{
  "num_hidden_layers": 12,
  "hidden_size": 160,
  "num_attention_heads": 5,
  "num_key_value_heads": 5,
  "head_dim": 32,
  "intermediate_size": 640,
  "vocab_size": 4096,
  "hidden_act": "gelu",
  "norm": "layernorm",
  "norm_place": "pre",
  "norm_eps": 1e-05,
  "positions": "learned",
  "qk_norm": true,
  "attn_scale": 0.177,
  "bias": "none",
  "tie_word_embeddings": true,
  "parallel_block": false,
  "extras": ["capped logits"],
  "init": "normal",
  "init_std_qkv": 0.0381,
  "init_std_o": 0.0,
  "init_std_up": 0.0381,
  "init_std_down": 0.0,
  "optimizer": "adamw",
  "learning_rate": 0.00352,
  "lr_mult_o": 1.18,
  "beta1": 0.9,
  "beta2": 0.99,
  "lr_head": 0.0107,
  "warmup_steps": 328,
  "schedule": "wsd",
  "decay_fraction": 0.75,
  "decay_shape": "linear",
  "final_lr_fraction": 0.0,
  "batch_tokens": 32768,
  "max_seq_len": 512,
  "doc_mask": true,
  "train_tokens": 174500000,
  "max_steps": 5326,
  "dataset": "wikipedia_en"
}
Each number is 128 + 24 x the weight over its row's rms, rounded and kept within 0 to 255. Layers, rows and columns count from 0. Numbers have three digits each. The size before them is the row's rms in percent of the matrix's.

# layer 9 MLP down, 160x640, rms 0.158, rows 0-159, columns 192-255
103:084144120138154178139155162163113147076168136140171113142126124169122120113125120168110138149140130140178113115124096114047096114105147184126107137083109172133120112144071139154168116102071094
093:098143113099120150111142152114151094100104108142124144088175131153091137136134191080163114150151139132105132131146165113169136156125153184160158122068144087122127099151152118145147117150108124
098:121141144158131127142133153116069100140133157114123088149082151143121133096136098167124110109176113095130113169119137151081112104124125096168109112117086145128114104145091099080118141162120133
100:168100144146121099129137130083112069135190115103122148162133123124121154139111168140148130120174114097129121138130141115086138111200132092158160157087147101142086123118122101125107132144129120
089:120146122111128142113095072123109129154113140157139101112106063144125167167129134137086123125111112101064098098129115129116109146105108124106091139117127159107095102150121111139143100123166131
085:096089147181153101140134103144122143120136132113123111107141142138092103101149109149126148134083144141117133152135137120113105142137134148130167123127140088125102121097126110122117145122183142
117:148115129167164129150150142122124100152128104198095090151141147110130120152134129143109134145114111144106129145115101100084124142062055126162120133088131157189109141151115107121143129086140128
113:115108141119092113131130123105119084115151126142115130099087117141122119179119118178165106105090115108144130100150124151102080134117114121135110108114106142114113106106122136125128085129133107
095:121121113119127093078144174124134108177127176131162098115106128152128120150106141088095143142134102116120116117153091100138120128115128133100139079113110105123100126124151144103100149120121143
104:121139111139145125140137111124142175073175134105140121144102080140144164108122127134168118160091110106128092138134128128149127187094107093140108120149140128126123135158149113128101106118136147
104:178124092110118120066131109105110134100137109154165182096153154183087110183144097149145133102130085099115110162115137119184164183139137162131081133125167115172122134139131090114123129126123137
091:115108141129132141140106103131130132139090092133091107151122145129127142145070122142169104147130127125131161140123140118088147090139128148116091142155127085148095129117138115146153171139164098
095:160133094137104128123147105157114154132097101128112086162123173132102107120129107099139159127142134080080138113125127113176129119110133104136123178121115067103153124136127156106130151116142095
094:163110109122153142141117116159145096085149157109115109179148130133136166124136126144142159135133153152102123110117141140116108119142145101153104132127131094108071102136131097151110142145123142
094:119153128170117132126179117136156053114171082122118153141125144131120144139114080129136155108043128113153078177148136178097117144183085157107129163116154095118074121129107079147115083165130114
100:031140132158110114109152082116123100117123123136197106151079087156096102111122103109079134129085100122159128150147136101193110146116153110165130087105130126111101141134130124088094120107155129
094:137135133136098122151127118122147137112128173114086118125137126132147100095131101150173087127087146125132133105132131174106185110161154147125138172171091135132117130146117156144101115110105070
087:104132104119164127176128127112135178134121104122099101109138119112105129117158139107140132121115125140117100188135112103118143143099146152108159175142081124102136168117101134125151068111114127
088:126135100108136168095120160146106142119129156131124142154145135127164146145172129123032114159145122108119151087121155119119126141112132158128110119134126133153161156134163104099120121136129172
095:124163105129138118150127162155189117099126107153129125127178106128152095196139115094117140137119162167120117097105100150134126117088149126125160134141109174086111080138147124136115146119080126
115:123128163091134195150121128178157144134105114080140122137140149135135141150138142170124117079117134134122139078134140132139142137151129161157144166158152106112107100097099110137140085114135153
106:107123152094128133151118125143117166103132101111185144143123106109144116122157159110113138162112144137146140110139162113142133093140175115090133121143138147104158143101110135194152135123122136
084:150091121121118113126126079128131107120178153115162096165144122142156128115091146172130122130036160139124179110115073167105142107106101134159134109167153116119155142129130136154133165122113147
094:132129142119109084106120112084110184156107115146130125132129065112093166122198144128131137130113131108146102162123160111151120116152078161167100111153129140132114148148101129132101110127119131
101:104161127141144123133149132126110138176111076157137097106128111124089109119148084144154112139105119110178143142110158120128115115118123110120116155142118134131174134125143110137121175144143088
093:128130115200143127104148109119121146144129121155161095152105149142151113154110111140125154123124095133156111139128109122108101140075131122132135211148147129165136140108115137089152127117133136
093:109156138092101167118110089122099126091161114121095130117128114134108132099100146128087142135173138082160131152115146116145135142169143157126132123111112121103141109180131106148141143112162094
097:159113087126131134124154124113142106105142087096121169091123097154075136120142151159121119114126131154144113110137144168110137144115133147118177168130140153107158138126131099171140123130161154
090:121099137111118140137094197093100155133156131086133128067130156121117117086131164143140141101112166146128121127154143124127147188131105087096120102141153154131140159110107107132129147145152124
096:163141146142085124171060139072160063114146166188151132148102096120086084111088141126132139133123140187065124150123100129108131150144132119097162150118179141123152132100128117147140173154125116
101:136133128143154104146121186133094178140160104148140151149120124126103154111163155126105144135094161133146122151139132197119159107105094104132102142170098149177133135107126141140146128109125187
098:082143118135132146128128093096137168193110116112141132087113132149125105149085129126108125144172128187136142088156144129127109125142150163153148144143154123148105119171147134153106140125169153
108:189152131113130147158129142144149080128123142151120151120132190122106145089110083139137136097114152133130127162147121138132138086168152172134120146137102113119158139154124081135173139142085141
108:129163086158134111085136210145107080155185135122108124155098127116125125165114118106119125101163134132143128143130148150132114112110103117140113132122105130141173132133159126071126123128144129
093:118136166109151114104136110087144117116124119127161130145145085087112097090107112107075179110140135139170127162117093079145147141093106094092136120109147173137117137113119115170135117114122112
098:111144135114102143140129104111138138101146141130153161152137144099123121140092134099165128121139136169090133135113133113149173098120100140117124101101144130138152126119131143151150094084100151
090:111108123072140124098098105131120140158152156163159116117155128146150096133128130120120127111113109144130149120093109141154109130085128139086148138160168134152128110127131160139109093103085120
098:103115150141134136107151128166070106159069102138085208087149120099105112098043156120140094131158143124122114144123112148125114127116098125116149125107098148160094121115128116133119129145106127
092:139106107136123129149124103159100135121108125113152130096148173130133141107134078099121118114162153118101111140112112165147106126160145151154078113086188107158087152179132155148100139112127120
102:129104127126152160208145130170153104103112096138127137129118107165135135131111111114142123130101111114104151160149144134138106134115138111075128130094141134105112134134111122118123156122146095
092:112095099156106139136110208142142120141078160110075137098109142124117139146177150124118143118129111151116145101136190123132140109149135133142120115139110125114131127093150151146195123126105147
112:138145155122116116085127108129160137116101143115126136146089149141115173124148150165190088105136114087119090132138152105102157138120102137132120109146134138151137121149168132143088096126146134
095:105095124127102153114115101132122117148124181139165117075143148149164114095141168153103129119083138131163156134117116101127108124138145143124144149134136125130131124099120139134144121101089157
103:100148141144114142059139108135149108089134144143084106137138097146091151190126085107118070101145119132144115117134135123108104133089139156183121112111117168158131156160109130167137128151105134
092:120144082136127157125133127127096116131106133126152150148141107137171139149110149134090131142116120122144125128115165123146112157108128109132140132142139174142168131138100153095150117127131139
097:123133155098106141107172125142105158115159151069120130124118148127108127170164156184172113127160121122130124131124123113143114171129123162119121144132094122142137117116141138128120173103123157
085:186119126119111150140082142109142153151093144165088126104104125110130120119157084090151113116090117107135153091133150103129137132104135113080121064144104142157156137144142144126125145153137086
101:163163140145116108106097126131171067131155116148102125152115139123144114118147113104140127136111117133081104151104127096129126131117108102160129108084089095140115110111123110106119119158128114
090:106125142120187122127153159154097115124085147124144140075136160126126137122144146136148134142159163108164171092171120072118137129137119110122167111111124096139110137114122154154154133127121151
096:134160099125113124142117142141108151112130125093161115137122159145126136135102120175115161163121119129143141126125130088134141113129178094175089166159131118112146144132105118129112098146088118
105:132129154061116108071129128142134084114114119179116178099161161117078137071107163105093104132118122078133120176147103135135122158134093103119108160133136155141114139133097135184131161153120122
257:173113112145115149113168128125100153102186088096160142145145154089125146136167157118133162185133124156121106134086124110158162157133148143163146150138130115129140110119121150134141131083123140
097:101146134125120116119100096120133126118088134091177088128127128157129155120109124169113178137112110140134123100146137114155112137161092138095106147179161077125128173125126102131093113125093081
092:131120117108134098106127110139158120125118144143143120145163138114136102071113152130117110121183139132178127160133117138114116154125101116133129109075175137178141127120121148147124148149089145
096:160157118172139141127112123134133110089148140123142135104132127126117100131120156108203119123187146161113152072157096099134145156125151146129108142136107132150171106143166142106151170157138107
091:117140096116104147146131114110122107106090121135097127111121117109123119147139159120145148137102109108104135145108155123139126166129139117060149121110164152143126132122119148112143162107097141
103:127146080111123160078155140135113111149129123126132073105131080143117150106126139109147131154143117104156160109119125105109114096085138143060108147141095133085090134114131131142144086116151149
092:162143082085115146092109101118119130144132117136132163116132134110141128119115066140153164120154119128132118129093124085152106072119147126103124129165110128118143120117132143093091112154135138
091:145140134109094164117145122141122139150156139126122125122145092132183116171156134149154139101096128102143152124103106146187128135121126179133141143144147139126184150122129142129136106135104129
112:108106105130152118183124128114117137131102136194163136120166114142170154131119139098098110095119171148130140149142141108143105099107126115111146119114104097164160114099131129126094120113160154
090:108093148098180162159173125158126112149117125133136057186117130141121153094126154135079175101104124131135130090146167129167120124084126130169127136129134085111141109130147123136114101131187147
088:174139105113106122161106128099106114155144113150140157133146139160145110107143134125144146141108147134100123143145106150147145132161150093081140091141146091102106106136126113145129128142101146
095:145120119097106150153107139129121124147136114141184147118132115135120106138122119085119144100129157134125134118119110132083145115127142099098132122076128110126169111136151134117125167158124139
089:169093124112113150177146156136103157123134153096132147125151152126142079114137136093125096112107122146128116160130082114133160151187157161148119153155151111118126140114136132162148126175120147
230:098121122127127098155115130132108121151084172146109103127141098197131105117104125103120132084122138121131115135174111134129116100134115111110117116113121130116099148137132125116104141191160100
096:133103122135137145157151127184150145118112115134107101105123093117102128181128135115127138131163122126149140136129097139181166143105159100105185100131117183142180155148127142128121098140155160
089:115166123120129143207109099142110121105117137126118151123108124137150136151108174118173069097156137114154141126131105091106151124099148131145123127116122101145124144105147153118138107110115090
094:097109123144086132129091146112113139107178151143150125070099160126101119106109138144126131099144141086136106140148108112091094124124144144112119088131120132119115130144091110148144148170121093
093:119096106164100143101105109128124134136140133107021100125143142119159140158131116146157132135176131120080120095112135085124149117159124116091128104140098127133119123170149150095087093123168137
103:130118118178101112087197138128119128152164132082139137112115184105125116150119138120091128157108127144125153106121133130145101090142159134149124172147140123157144133096139122130133136127141147
104:150117140140146075148123133171128092129113123122132147142100043108147160121069129171109118108125127089116093089157095168169173128120118087127133094144143121129133138116123111149120115132138124
089:115147123140101134130130083130156090125141105107146168147119141081137113115139130107127120116127122099105121143143133133146097072104110108099081122137113150151077149102110102108136143135124130
097:094170160118143125125107124152131139124133079132084101146131159122100110103139104151067122125121149114128122146115098133126148141144124101083171112091133139117127134105129123068142125126108129
095:130157147173110108129173108096112112118138149120141160122141118122144123130147075107150121121132129125133097134115143132067155133135119093189084153138110136104148101113098135103119095116123148
101:141116132100156127186152136133124126096129088125086131142149138084110141134205137118101133119107149151149134124150118142148142091155163124139118148147074134105143119095101097125108088142117197
091:140125115147140132056129116126136181084136096128100136170135130110147136129100157143169103116141133121073144087110129167102145072096146113110095110117139153167099127112156114125132160146113086
091:121129112113145147157109153116106136149160138143137105110127121135125123144151168140176156104104144122164139142132132187132127119117138122136099134130144170116178129126142142143136137100091157
093:093182172139116124138141160134145129149093135172175099172153127108151113105119120080121126123114144159172144140131133118147088114105171093193144136082127170101129153143127121132135149101107114
081:120098129143104114154132110169121127088188094140143158118143131085120131134160154130125139128129140181119116099122103138102135132189136121160137111082178128144142133161129177101140124131110126
103:156128122112102084126130124148157178094116099110164104068122137094103133160094131134125138116111171140139115129140130128133169157098104160085145090161134127107128135129110154144127135101096081
087:111154108134092121162136153099117123131172130136119134083138129122132086143151135151156111135164129085163131124122100115127111132098177186138162139168112151098123095154111123166124096114138134
094:087108221119141163099129128128113134168157125121116130137098149134119121150176157119126121129130127108180142139106137111112128157161109146099135093123123145123171132111118113094139174145127147
090:073155148167135121075140148138136131111116163147120139117117154137131124131138104155129112151120129120143120191119087149126089147106121148122115142134134131125109124089117110151139114142133130
103:127074109136131111125124140116130140148142077107153109138144170131141149152115130133075148148149141129146136135127084147123126119151102130118138090117126083104140111160130127097131107078158130
087:130128153150164106139136117160137129103109144125117103125122095140095115120133106140158122090100138117120125118149112129101116132130154121103141096119120138132148127104134158127113127113111148
097:086139132103122104112150131106093167121130156066097077146157089124160145105131133079139109159136142118149113122140131160135102132162146137111107108154138111105107137139120116150075124150152114
097:120095195133174135138120095108127084155076142197118095095129140127127166137106150130165103122127118104103179128138121167128157115134104158135140103123152106112147165137125118148168116143118113
099:157103096110106156191118168111110109121172090159097111139111108115147126105098166115201149153119118125127130083137111150134167164098167137118158161121076170154144119135155094158124071108132056
096:198100164091171129112127173143101163150119110102127099121114146109107123129168163153150123144104125161137098104149177135145171148197138143108138149143144096112130123115151138127136137161110130
097:156065136127135187104132104122095131132105133130126161121115095132154142086105171138118129104172115115118139133146141156114107179148158165146159129129155134126125126108161136165111142120177138
098:153149121133110146117157087138136124112117169142117192117097127161096108132108114106139157101124110117108116163125140112152097131176098105109121076117152107128149137106107160124121145177166152
096:166167104113109098135120115088148105121123132087137117120115129114166154154117124121129159131118174156109154064167109114136136097142144126120099102164114108107122135123135132151137162100134130
095:118138124108144157153162114111104122167134131161138137087164157111122109150127120098161132124129104129121127085099150132155116107036144112126134152117123186135111128119102147119142149153095090
096:132122154131114148127137100118086131096150126135170138164148154105192108151129151107126137125151160190140124151129112102147115191099096114186143094153094106105146150176131114119136137119136108
096:132157123115135132166103117133085132131112106166133054147117169129171161154103177120106133101117146125156170111148115151124140113095109145089124085149115134148157136119122142102181175112135105
090:121125150139175151134131189163105108120152171155129110177102092121100121100174124149118154193152136129132135158110141135073139118135145105110093169138144170105117152137125117128126137138080128
106:169161151136158106137171126140151088128137101090186168141123134134132142144130106171151164139133112154126119166134118138154130157178054122116124106156171109123122118128146142075149091175148153
090:134119142140110137130150127120116143077083148118094108129130150129146165089065123126177115116116104141140143137111102138118136122165099112121127123088115157071117103157133138120098165128151076
093:168153139105127151098110117131108124164142092164130136156099157120153133125114153140142123126075110093140108165140116129134104071124090114115113128091082117154106116148108111123140084145140113
097:123140106116131091114089167135095154138175148105133100112108137124115106086106121133130100178174135140136085140109126101089100110126115130154109136120136166177056125140124141115108155132149127
090:137132146101141132136108121142152115123125108141065189123132144151132096148122150137145109137167131113089133143152177144134110109167151124130102163127103125113135122097148124132177127136080116
090:134114090140127111081145079133118150102143169127111168130134113101090113147094113112126127112184127172111119089115136119131178141148128109194146163126117130145102134160172116167126071119119170
093:122153152192124109140125149152133150132142122144128134111121160117088183091133173171102133133115165165087073111109180151147196144126119075148115106108143149184129103134151135103123117093173122
092:101087149156152086136158071111134163155112125097174108119124149125143173127103142155137102129118118134134140131119147139126122111123120145125166102145107116091195115146150163090084131114138135
102:171150133075130146122109137151121163116139126110127128156158121129121146165179126140126119151127154163097129095128126140117177102113131144069083162096120108082167125132106142142124062144157120
097:172125155075114082108147158128162146126131122122130134148120118160122179092135131155101132155098108149042095063145161121126110150089169113107103150163114128145136104117137137158155132122133141
105:123147068101124127119132135124150106116175155111129182100131140147114126171166099104121163129103106109121148184134122133073144163146128155156160116132130105149083137132134113164137107079071139
097:156128144122156161118140126123134129138108119113146115143129112139106145163127131139117153147153173091118117119144121162137158079140179182139126114137127139111072150146138146139141117116103066
106:118128152132104170080144104140121111140148153160135137173122124149117179090107172126113104144114121101173089162125118181142095119121100148122104138144111128110119136156110130169147133135130153
091:083123118107158071089089115139140091132136152147150104125095102143108135152110111169129147109157137119137142101144102093108127125136100106104159150114160140115147122091125124129101160112142118
082:170156129145107121111105088098110126104057156130137166100084157145157088115099121108090095094123105120143131150138114157149134145137129095102102119159122119143140134117134108139136121139119122
092:093155146101157128143130171134178148131071160153121111092126099102118114141131124170131102120179150100148154096144153121098130113108111115118140154128129168111135151155146101149150143130143160
097:161101164166116160085137173091144122091156141077139118138162109128149137135136129095151102126097146130095141125100140111120138123155117092116132138142070143099130100168157133148113147141108113
100:089158118152137151149112097116142132129081130108109100130130131147134149122145117130113139154138126098145135141125140087155151115130176143144130158163114114125136142143120134075104161137188195
099:148123113144151095118150150113134103162112111126096118115127121100089128110125118128183124151116145088107156099111100125088149104117161096145115128148120143152092122090127147111130116119146116
098:135125116053169150150130144151093142151158147144106134088150149141115123125154110119112153090103113161135123130118136151150088125178141106120136081101125129144146095105081126121099147130115132
097:122146101065120127144131117150126153091151095087123127132155137133149104175144186154102127136125092112101106149133094123108111134115103123142143092106071134148104120145131134090171136139158116
088:183122154132122114182093084100134096145126102103118121092085157153116092150112117122119133142101093132122130080147119105116133140131126144169127117125110114165182124089111128132132123113105130
093:136130126104125177161127148142121097113168129158145128131110102132152160181153149138167120113089116133124136116138134140122164112112132179133130180106119088162122100120126140127153112126084096
099:112121136161137131107148134138151117146129155122147165169128099111123105129096142125147129131176120154149108114107086132141099130135097119178153133090123103147136134109113164137132142107111152
094:149142141141116089144121117138119137121094131111156124106112120104087136149125143115099123156089139123115135099157161123141154143130126101140134125125159140149099127114163153135158095163122093
096:107088112145148143087132106129121137139098118140063141101146134130159079159144130145122101104092124136176133105134157110116116137111092125103123153156152132116144135152105117080138146115145148
084:128118110145135110150148136112141107120093112103101134214109135153170097166149123084127140095120098128143177086131123121135093140143120162112139124138130112124148180118129149104141163116120115
139:141116136128110159119182121133180153093115100108113183134126118106138142125141113124157119140120149148120113166105154133103154157183145154153128134150111096117142105120123116169157096085098102
092:093125140086113094135126135104150159121140128130179138099128111126137136122121133114120137139136143105144146107125122134129128174084122165157164123101107112145113135138148156158115073141130126
088:167099130135099104123109136131085179118192118110134138103158111112134143157124157125134125131153144113128112122106124110138161080123119135140169120112137098131140133133121118153152116089077149
093:127128172176146142121117134126147161135108122151122083163170149075126122092160152100094085121159148144128151095138133181137146085129110131176154111126127161097089167141158150164116129129114101
095:116130138159090128104113138125091063109082098101118149123106141128097118097124108116099159119165138167180147148118141111081092158124095151160156121133127128132131115157115146130140143143131111
099:144127138123121122157102138104128100106096176112106110157137173113132135100111091112137154177130130106102092197136151119109078041108131129087133113123159120148111114120113096118120158112114157
088:121114157140166120114130154134171077132137176180110132130138141126143121097130124131156152119113128145154134129135106097141096157135132096138140093138101125100146136121136117099097146116150086
094:109093153115118106169123115121113115156178108086124146101101167113154142097118151144139078147154114130105104089148139092066121122110117130122117112123087084111135132120163115109102152108157142
094:115095136124122103100176097123159132160172149082117131130146133133113103158155056123110144125117088151110137147096116100085108087130134186084134097137156159124126137107138119138095129165146124
091:092138156139113113062066082143131116152151109129135111185127067140121157105125047126139156135093105130126148084133112109163118147133105093106125134182159128168098123076115085111116141102158118
101:140136149139105115094117151123122109169135157140153099131099141136139120133097119129082140123090124195103079109145111153161105161174123124158062160135141139122155124097105138155175088126156148
104:068151141157143123110152133144085114181082121122096111119143109127120090149142165105098116130132109156097099094128122155188085189131156098154110103122175144097152126146143118091076133139120132
095:135072135085123148166098135110166087147141142126117142131136089120145150122175125114128099133125132124108158114109100113117143094143131120175160118078109138144113105152167120138117138151149162
115:113128095182163092096109117145140146125135182146145134157084136128122117154129126089140111141145145118151107187106152137123119124097123134134104131087139137144092139100134124119146183113169115
101:115125112092100152126112125136141128142085112127094157129126098134151153134152110121157111107165107134113119101136140137143158143130119102126128110099153104132129143121123118133118136169124122
100:094129132110133106129109115118111130119072084130162172110136109126124114081093146153128154130168090150119136154123138130144135098097142112164161116123157130123161106141119106139186112115111133
093:099100149164134154134121130131152159125150172122059112140118147144146105129128092134100107118138125127111106091100177127121106162128119107114140142131121091125140100131130146104109122140139148
084:137133115110134179113143144126116168107113136082147138143148113143144145141177140146099119166136112141150132114119127157144114169127166142136106150122149145114146133170120134157124092107136168
106:140139139109151121136160171132169174150129105122150081123145149146155125102109125125123111163137128192129093110116189132108125139108114112132108182138113090134161100135124109094146129111153089
126:113151134152124090162134153124118143157106145138127098112149107141102139100078138112130143147171129114139152137129108080130120119136121069129106082112141148140097152140137143102094150126172126
094:127144135134133130202102167125141117113151145123123182124146111112165130110137106179147104126108134134118107117146121142109117111186116145125137063160143081069105167173131147123110120145139119
085:155094106133116170134112128124139190102133137138077150111131134144094164148149135156122150090123142162114131180133176157138186133173131130123151113118153123132139131152136147153176103123138146
104:098185114135124134180091111142159122141098108135128111143118066127109111126115090097132133142140119103131121104122138144153125138118144122108105142134131124154100148111140083114133194108110144
118:116117115114112149111150151132208089154150137112128139151162157143096130108156104140158097078125120143146140122107158164159129160167106139121120137130133136148133109106098125099134146153123154
095:121084133157134105129134093092121133132168137148129068132102141115109132128152093109111121139132095099125117141100141137178120150148103114125095173116100153086094112150128150088112160123103119
091:125112137143142103073075113082151141163136189153084117123143191117110100122103157108124136118147126101093163132102161116147137082080114142144093148150154154084101142128157128121148162118119114
096:185126079138153140107172148124132164099115143125100178104111097113170140132107143138159140156175119116124133116139109079150113105143128076099188160143113131118159118163138112125114127092143134
099:126156098147138137125088158158104120174069187118114096108159109126154131125098104093054130103119131053124108127130156100101107142131136119127097076098148144128145138144130148110095137100099109
094:095118107109162108115156113138105162138120081165087113123118144132140076100148088138163125109072124148101153138111131130138071084135119154188119126139090104154136120101107129143160096120146119
096:137114124087110126154125096122145166206064092146114085152110140131129110143172137110124134122151128120131159152133115125081177122126164130155151137125129133145136128104131118100100130157129145
095:155149093083075125131105127156169130125115093173151138101140160152118129108128115095095133103103124097075101141139122132138108081143107149089113129096093104113126133109118109135093083131114087
106:118128127065108086140101150114145146114106076134155145119139119151177113118169087125108116145121128126112119130110148115096154138115098142104114128134124141105179126142140176146134128127118130
084:109163135164123107109135145137141161085171156091155104134126101111126133127134091149170096109193094113137128103115099140106123118119123116081094131122122157139104088094133109119107141158133133
105:133088085112140125184126135132119130094135090161149123128139129107123119105136089114129113132127140102158174132111105153125148146148101119155138145136138143106151121130125114176128102096110126
094:160121139155133133131097141116142106123053118080110136143159110149133125099115080123140105101095103149129160208141143126103106035102133109125151135128128121112081144131120136098115120161154159
087:126092149143122166117111177172155100113168116123110134155115158121164121126109133128120110135145127092129139172129106120121109140122099188131119195117152116088148134120113106130107147104162162
102:140144156173139154097140093136142139117102131138143171155120137097159118177134093126103071168139105147129157151123126115133129156097156106089125109157139131127097146127138145076129126118100121